Part of a small language model's weights.
Architecture: learned positions, no biases in attention or MLP, tied embeddings.
Training: 750M tokens, 2860 steps.
Each number is 500 + 25 x the weight over its row's rms, rounded and kept within 0 to 999. Layers, rows and columns count from 0. Numbers have three digits each. The size before them is the row's rms in percent of the matrix's.

# layer 2 attention query, 320x320, rms 0.119, rows 0-40, columns 240-319
098:438547547497540480487477499487446503515463518481460510469502498480515542489466455455559530510467494463522489474516481538500482516534481490492543516528503562479482551525500491472489511528526519512526469517514501474477520477530523524521511530
092:491465475457496515479473517475524498560518461483518469523522460505506513521535499498499537459511531509502486542552502475517503473482488531517512485526490490477473508411436535480499486537530455520564529514501535495502474466518498530509471494
099:472545497502498556484500470477494481502497479486496537469520504517522543495488547512523469452504489492504540485479506482489483452513458527513525502531496530470533464539523472498528542512525497482487511475485448438528479472491501483504497552
110:484526509469515490513516515502490488530518488496505494509508490524491530495499502450567489517492504506494496519534537535521488494495488503479484499526473524470541517471498440535514449491566456515508514553466488559529508499498506495519483468
101:518521494490498524522517519453472534517516471525474490509494494468513490516507497494496487527513453575504494524481478462526510530524469482508473518583470507502511480482482462528502463482496430516496497495529513492495456492457527533486512471
108:493518545489503517491479484540555434524485472500527499488485501494495504494487493486450513538519534459536458458488529511493499512500488542527490500499502528451487515538471522479494474511480500494491480481500528514515516494452516567519520507
099:513505474491505514507531535501526511466520492480556484555545523496481496495480527530499476526506511464466496496499475505523462495521516527484453496538455482512486488483477505465521554513529505499521507496528487461502470546514495470477482514
104:502457492486467489547503510497482504562513499500505522473524479493514437511504522514524511516509453510512509508528488517477446501489494513490529451517517483512443514453460500485538483521498480481500491504511484502485522482457545492520457524
094:505493527516462498500507511532504527507508523492487495458502476531485531493492452438498501514479465477474549521511505514494473510499473490506483455477465517507488456529557503533549545486470502462508526481459526510506541515477534520510505494
091:518531469520481506480512509490493462478494477533509513511534514548506468514468495539526518511501527514445499487493512493483548461472489518516460480518495475491460482514490514502562544479515496508529481482505519524484490481477504460525498483
096:518519543496509491458516525533479481495479497506482490481494511521479561526494494488516486486487479473450492449470521473477469492502519489487495510507523492511464490485475486505509470531482505532507492420546539484493514486509533495470487504
107:464552492509492460485474516503491503498499530525495484475449513490522487502513514486484520501506489491543522527499494480568521509467543518508454444515498522493474512546516487481484508491514503513498505513495506528496497518476521503527511499
108:503487530487515539487485488519533508510478517496503518515521459508506493496469533498508458488496522446546496489486525482499483495507471527554515455498543516499508495481506478478515444474469491567519496525462507549506497491497494554462495506
104:502472520473518504509487475486537506537495511473519516502529531541516472546467491481508494513478489481549505509470514542494514462490488517447467476533513470549499512490522517496493435504498501485517525520483535542496538504502475464507472512
096:522485488520497509511536523458519512466512494509472451480449495484526512522532497461502495478476487506529496537510503488558549490456469456497428482517509456488493484487480517490508489443498526497482542499516509495519502475525475473491497495
107:477539449509495529462543497501493528488543468516488492520508508529431481503494470524511463468500494525481477481467485512475505526512485447481528545480480486508459523461490480525518464497459510516508514483486468479518492555482498472486480529
093:478493463551490485533518506501519498496486479446508469532494543463506512515532518515509505483509520536479535515470486500468514502540514430510468491520499456547496514506461528499501535470487500510474511507489518497536473491490496512481484501
092:515515463502534451499536458478469527480536514518485491497478479507482491465459515532496499509499503462477492515522520496535464516480497487485529527485495466474463546473518514460467546473482497501510528461495482517501498526484546455492517441
105:486477503495511535500525522540509519498521470557462503442491466555498495486521506517460524492477460459490481521486454541488507478490466489489552512521459510504536530510488529518517513508515490512468511491497541450506497487467522488458466518
093:492521503496515492520482496520506503519494518509507495499444508462585521546508475509512480482557485469532473512493533490453522515517479534488505541510482493490538496535516463486533476520496535468515444472507500498463494483512506507499528442
096:493526483473491484485492502473467503543508490493481521532564493505499503508537478479481505523485499479518525531460475433516478491542530493455502523479466513543502527492490483508522540485489492448508500487515488540523514473495502498559519502
099:537477480513479489469522492535476503517498530489518538475474489512462525467507501510486471497455491535507488520507457430461518490491496501464467504470492501503502529502451502506509495531512512493518511492494509475503526529445450513501492501
096:569464502521499526466499462467474530502496479471504486523506497440518502510498491501509511479506483514445468501510471506527473556490481511502505482487526491508493486530476477477490490520509519554488525483497532461477455530511493463506484486
097:520513503512473493458478482471495509500505493536493473489485483436514469500465474495478508546500464508517539534460489468455519499480508514520486457482476454474484532463467492500554476499465486502487511502486478495483460508497514516523519466
100:507490494511518494500494504554493490509471505516485524492528507552479548495527472513486539467499517519505520505511466489473508484547518475509511507516506548483529516498524484506472505471533507498466484496521540479512470499462497540479505500
099:503453494474493519498491468503461490521479468496474535462489514516489497462499539525482509497482504489495519511525528516494480507499542485520519513504487534524500508492492485499525517476513497511429499533523496493492511465516509477526475477
094:493515497502486508481499525515487507519540480481497498459484499535479451487521495497527491507473542498481496492554497523516534523531509488540474490515492516537486477498490445541544553552490498498518552497455483533510491476508484512514466506
100:545529541484481538491450505529513494497501501508457483527497492538479491533483494494462494550485497495472538456494482480521522515499476483555518540487492518492518522511549527492489541462517503487461436505512538474524545528492495483494527540
093:507507501491460506523506492499552503489518463491480563489531482454500488475520512454498508505512497509518500454478540502514566518520458484521513507513472539490459518522496476503521498499481505545473501525528481494485465504515522489507472508
112:463524536459508479481474530514493447481512482475522507442495478491478539497527505495512516490479482470476493475515490525502531507476504499540484472533563502460536438514490538488476501452499487565493525495478479500488536481542481485499523485
097:502489443507513531504497472474492491508561505521523511512508510531484505473482519504475510547534520493542500554533473508505477497484510486510498487550466516527476467495480541484457521513527486517485533525490491508495492524500484508501490505
095:498459489518510466506472517515523478546509486510530521515495499509482515500494480464509503440518510505504486488517505462494510520527517500491498500550500493522507453474517492510530528506524524503451483506488564486490518484542476494537507524
099:512538505496503539458490454479503540516493470553511476539515513496492474468480530476497524507460518530531495547486478521519467530481476555447490494493534517529479523487509522506492503510460519491491507520475486499495510482486459496524489460
095:549535524502459481508530470462473519501536481515553503497546507496504454498488502536528523492518498529529498494501534521510512469521510456523504483543489421496505495503520525487491540548473528463530512501526471472509465523514494507487493521
096:508487483546477439499544490516519510498502499505512502505508509496505546507492490499528466478479494556520521513409502513499519573497487502505459516451505493502523537502493473503458541501486465521469503456483499474530520496544490513494484567
099:498489485487513447510493475518520510496493502485513532488542491499503513500491526490502502460507532468514462483511508459476501438454487522458546514471512475539456481509535533522476487486478524464521514503517493543485479475437495451525547477
094:490516475510524483527505532514463529514529492457523522499480503519475479472491517516499514525545528485513510479547540518505489477467515499480514450493461524501540515489510493491531467493534458471486459497524410478470521479518505513533495494
098:487477484501529494506482477506466473497520472524463516463536503526490512478498496477544504531503514508561538453494503507514502514507499510506545507496505512462504500498470526489523497525505529545531474488498502548495473527496500472512500501
097:481520522488490487500505515470520502520499500506536547455537511502500500516492457512463569502531499526500507498483507465509521513528547491478523502498506497506534480516474488516506587497468467548511496516484498494489521513539476503514459493
095:437526481497499504509511529496512513523541536470519477482510498507500507477499494490481533471504531501464513525498480499511541514534474556478522489535477491485533475430482478496517491531537530526486550537505515504566470524476522492532513527
098:480459530488575529501495522512514531525490488490509518544483517474543544518513545504507506521506477483526478530459504464518515525455514442495504503486485492480479520500515485469531522484544473493488512499476459503516499486473509485528460507
# layer 2 attention key, 320x320, rms 0.114, rows 0-39, columns 240-319
103:487512491544487477469529485517509490510494443504491482530459504506515477460510531487467494504488477525516485516491504531497478478495492507514508509493508529504478526521522437537522544537498495534478472488517476519522472487497479503532451519
104:529481552492490537481492501542493485488502491497490476496455510494533533491478500525518529512445515491465521516485495493490487518565461508446501511491496466474511498450498478528449487527483519508502545515528527522553521495493477472503466491
107:553481465521499469534524512524502506498530501468474518556501600513491533516446516502504520505523490519489495485529479501484512495531498436505502504518500494494509516534494542479520461510524494521434437500516478495460514513511497493508480524
115:515452506461461541484489537501526553486517464493509518519510491485533503507507545488530487547458470528521536493528468496467518506524469523497477478478504516528449529466520488480503487523484467512451500501537460477482490481485458499520485484
107:523472452507481542462537472524488515488467477469498487527468491553499521478476513455525458537485524509515469505466519503498489504520461529489502498472494517455492494540529521506504493525497514497524513495478515483474486483517479519509503490
116:511473469504513444466482533509466481523547539483500511508498493515479502556530528454530481464468531527512504474542528517465508478507469492487493486490483511499516462486528515521515535523479503514504511464517528512530550512508496462488481507
105:475509543457516472500514491490429507488519492477510506490489508431514484510521509512504510498507490557584504507492482449504478506506524501502488526486492472476490530483457445536523504464523497518486465473479514505512451476531513492538549488
106:560496474544504494491529484515490485515501495509530516507511517490513521492446550533562435511508506519524547449467481511533480528494499507493480514484531467509518473509496489528518463538461538558471514480501524485552507484492487472478472474
107:498490482526452505505533497492494507529511516515490501489502490537489492510553535557463505473524469478501488485500484497500525525507483502516489505474506507492509452434465541529491484547475472543450484516503455484511551501514493510441445513
100:471502490504520510544486493493450512513539511482485491503461531508507494532487482505529487457514492538511499532513503483520507539520466563528522556477517495498523484517473515490501491521486507503481515539523519519489523501477496496520540513
099:485488511501504529506494453500556504478490503531506504504511456498466466467542491548493467473520489549494490479533492477523537501520509486513497506471487532494527481494469516547511487492483496480516503525502524536507490493496513502473480475
107:508481495468490513500510462434514483531510507495449527519517509461492484565501466526483506454491539550533508494488499456496510500480528489478488491461495515509485414487506545469481492507497474488494474507500499507493507499478496499538493475
104:535488496507488469492505491487498517539509527460487533484499538538515486530475487506470544479487533557515443497453535479496507520563501527533485494469488496446482533530494485486537492510502511500498491533508503509505516522506528508520520486
103:530468493467492537469503523489478458537511510509499522503519510471496516476517537456464507466505468509492481550495495497541510519514445532488510469494502565496499481538494452494489469483511518505485526448506463486483499502487503504574513501
103:500502496526523517504459525493513519504510509495503496513505483488503516534500519482503498510504457499504476466504539464518493508507511468498540482514514509503520515505471513504483495554474547512469462489547492449460538543494503502499543525
098:535493522494493490493511502500506516538468522501500505508482510510452502519503546476485465479490456496514489467523466547536537477529476507505457505533517475510434502531471516529543526495514517508506528514493509525503521466485466495501499517
100:473462527483551491466491536507507490459516490446479463455510497505515504553497496481518575481507482504481491496516510499481474475505474518477456488502508486486502508518547505481527474477499428487520526493509481496462518510522535476514480526
099:486500472509526460492507539507529529499535509470482534486499490530499480561529476500504552495504484462500508502471505503512518505520501467466488499532498496505482508552497493525493502510501503531537541497508499464492490530524547492507510517
112:525506522546508503503532531479494502512469491495502453536428490501516491520476515475521458518524509469496556469514464534498493543482500531505474498531492520450494486485478477502531533472488498476482507476501510505515464490485470578504544526
103:511502468516499487474534526499496520469471496494499486532545512515569491507478497507523496513501494486497479493518567468494506468478469526479488487514504511463512533529504520458470502493467490505467537519466508502487527450515484522510470467
097:512527457523497466480517480519461487459544499492497499501520461462505455506491532555569507495490530496481541505461471513516534512529526506493484505468481533461507494475500498475487485556515500477497526493511533514520510447482509485474484527
098:506470516499501466527477481526478532495508533523478475490549490481502511480458548512510516501537546470487462455548509474521482514492512511521508543478524529528509515529484521481493506536549459533526505512486539493493499513519517507502531503
105:476542453480493526446506512501504546487546460533498470505487463484472456495518476507537476526485535492510467480538551484506473450515501457490533505500525508482484477506474457482508510527555527447500474497517471502499490540475501532487519523
109:467496485492468523520503498489516464508486525493539526439486475532496503510499470483498515516499548515451482490544510456503496486524508478481490471495461503503487492486493521498476481499479453557518501516506487473510510452497487503511501523
108:499515533501486484475480500503472460508495505498536463472482508517515484553483484507538524459502500495509488538456522483512479474494521476521480489497503509458518471472521536500488456517484482526498521522503511521518541497514531532521531501
104:487471534500468487492493506522510489495525478472487516487501542473466509486473520529486490506505487488519489513481514544553529512468484477521515497501527478527530535465490508522511487470519469484496523498498486523527516477538486537460479509
104:533494543530478552493503485524483485487496509528534506506500548495498540534489498482519511517541520475530446492556559507504457510511504472457513499511462527523473503492550491437508526519485540472503491518534494448511475514485486514479516524
108:500454538503494499524512501571481503507471519509518506511466497458488456517513467503547454500511529527503490453491526494476496526483510490530515551502457505492537515523527508510551448498492469477488506518512528505503508551485509537529507539
106:495469522503470530456489539503492509501528497499520493495488514478488498531530508485491512480494491496503463451521494513493488516492534534514467491463523506510488518482519500486459484514502516530468518521499515534466497489502510512486493498
109:505465508513538510539508539522486495513502456496457512479486495517497475568539480517511499510516485498474471523489469463512508470499505491472503476517511444556502475511465467526478500555560486515475466514478482495550542492516470499539525465
107:439536491544498483486500508526486448496513512485481477495528501484476501496508533512449478532484496487483547460511494568498520547481539499498495532516489492449484508521524488518498468523502469488529488518523509446485512502532520484535537522
104:545519470502506484535499568547506504542513522502502488500519513543502509525519460552508494515488488486469552518536534504473531475492509447534487480521496457490500519528469509483472472461487565467542474517499513509486521494505477516462479537
102:530493489484495517546440509551541530474493501455475526504475456529461516504449498524493513542535486515521522492533466510513491530459489538500533483450506514475462537476480484492464492533508513515507518469489505524451489461456508495505504499
099:541527468522485508523502504529514496494502531509494503486470520502541450540471559511513493501524489528499519466554521520495510526498543498502491472475531502482523519496501483462468523495470514436482513516522502471475480467476535503486520517
102:479538542492494544502469508520529476499459490532505483466533492513482492506482492500516517516530522451505472527491485520515519477486523473514494551560461495503503516502532498522466522480499486441579525507499488547510508526519523512494492536
110:543494522501522504495539533501545488498527525455501534521517477507445511493533494473487509484518513487486531477500513477511503499462527529518482496500467564501519512483528508520467532519512502515500506557522513489520516502530511549510463478
098:517535527508474469495509487514512531484516485545507524517491507471492495480521499492515532499495528485456508500488488509515478487539500517463491536531501514500535490503459480468491482503482517510487536459473501493541466516489439485474491492
097:497510494472485464498456494562512510495527493488501529500480490468500467502490538479502523474517508483440508473509505502518528488535480481509461504486511481518477472490496491511485498488494512496526510522506542430563511513502496482514511519
104:505534517587489478512496482481467483511500504515540459505512510504500493494490512483474454509553534510476522543502470534481467534505479466478501515497514505511505524466530503478491485491519453500501449504492498517451488457483496561532458486
103:512516518462492513515464482503515503506506461527470487464508528482539458489468487515490489503475517495459524493539485519538489479496477491476510500480509474491456508498499511481521479509486508473483519498510458519485504507486526529473484492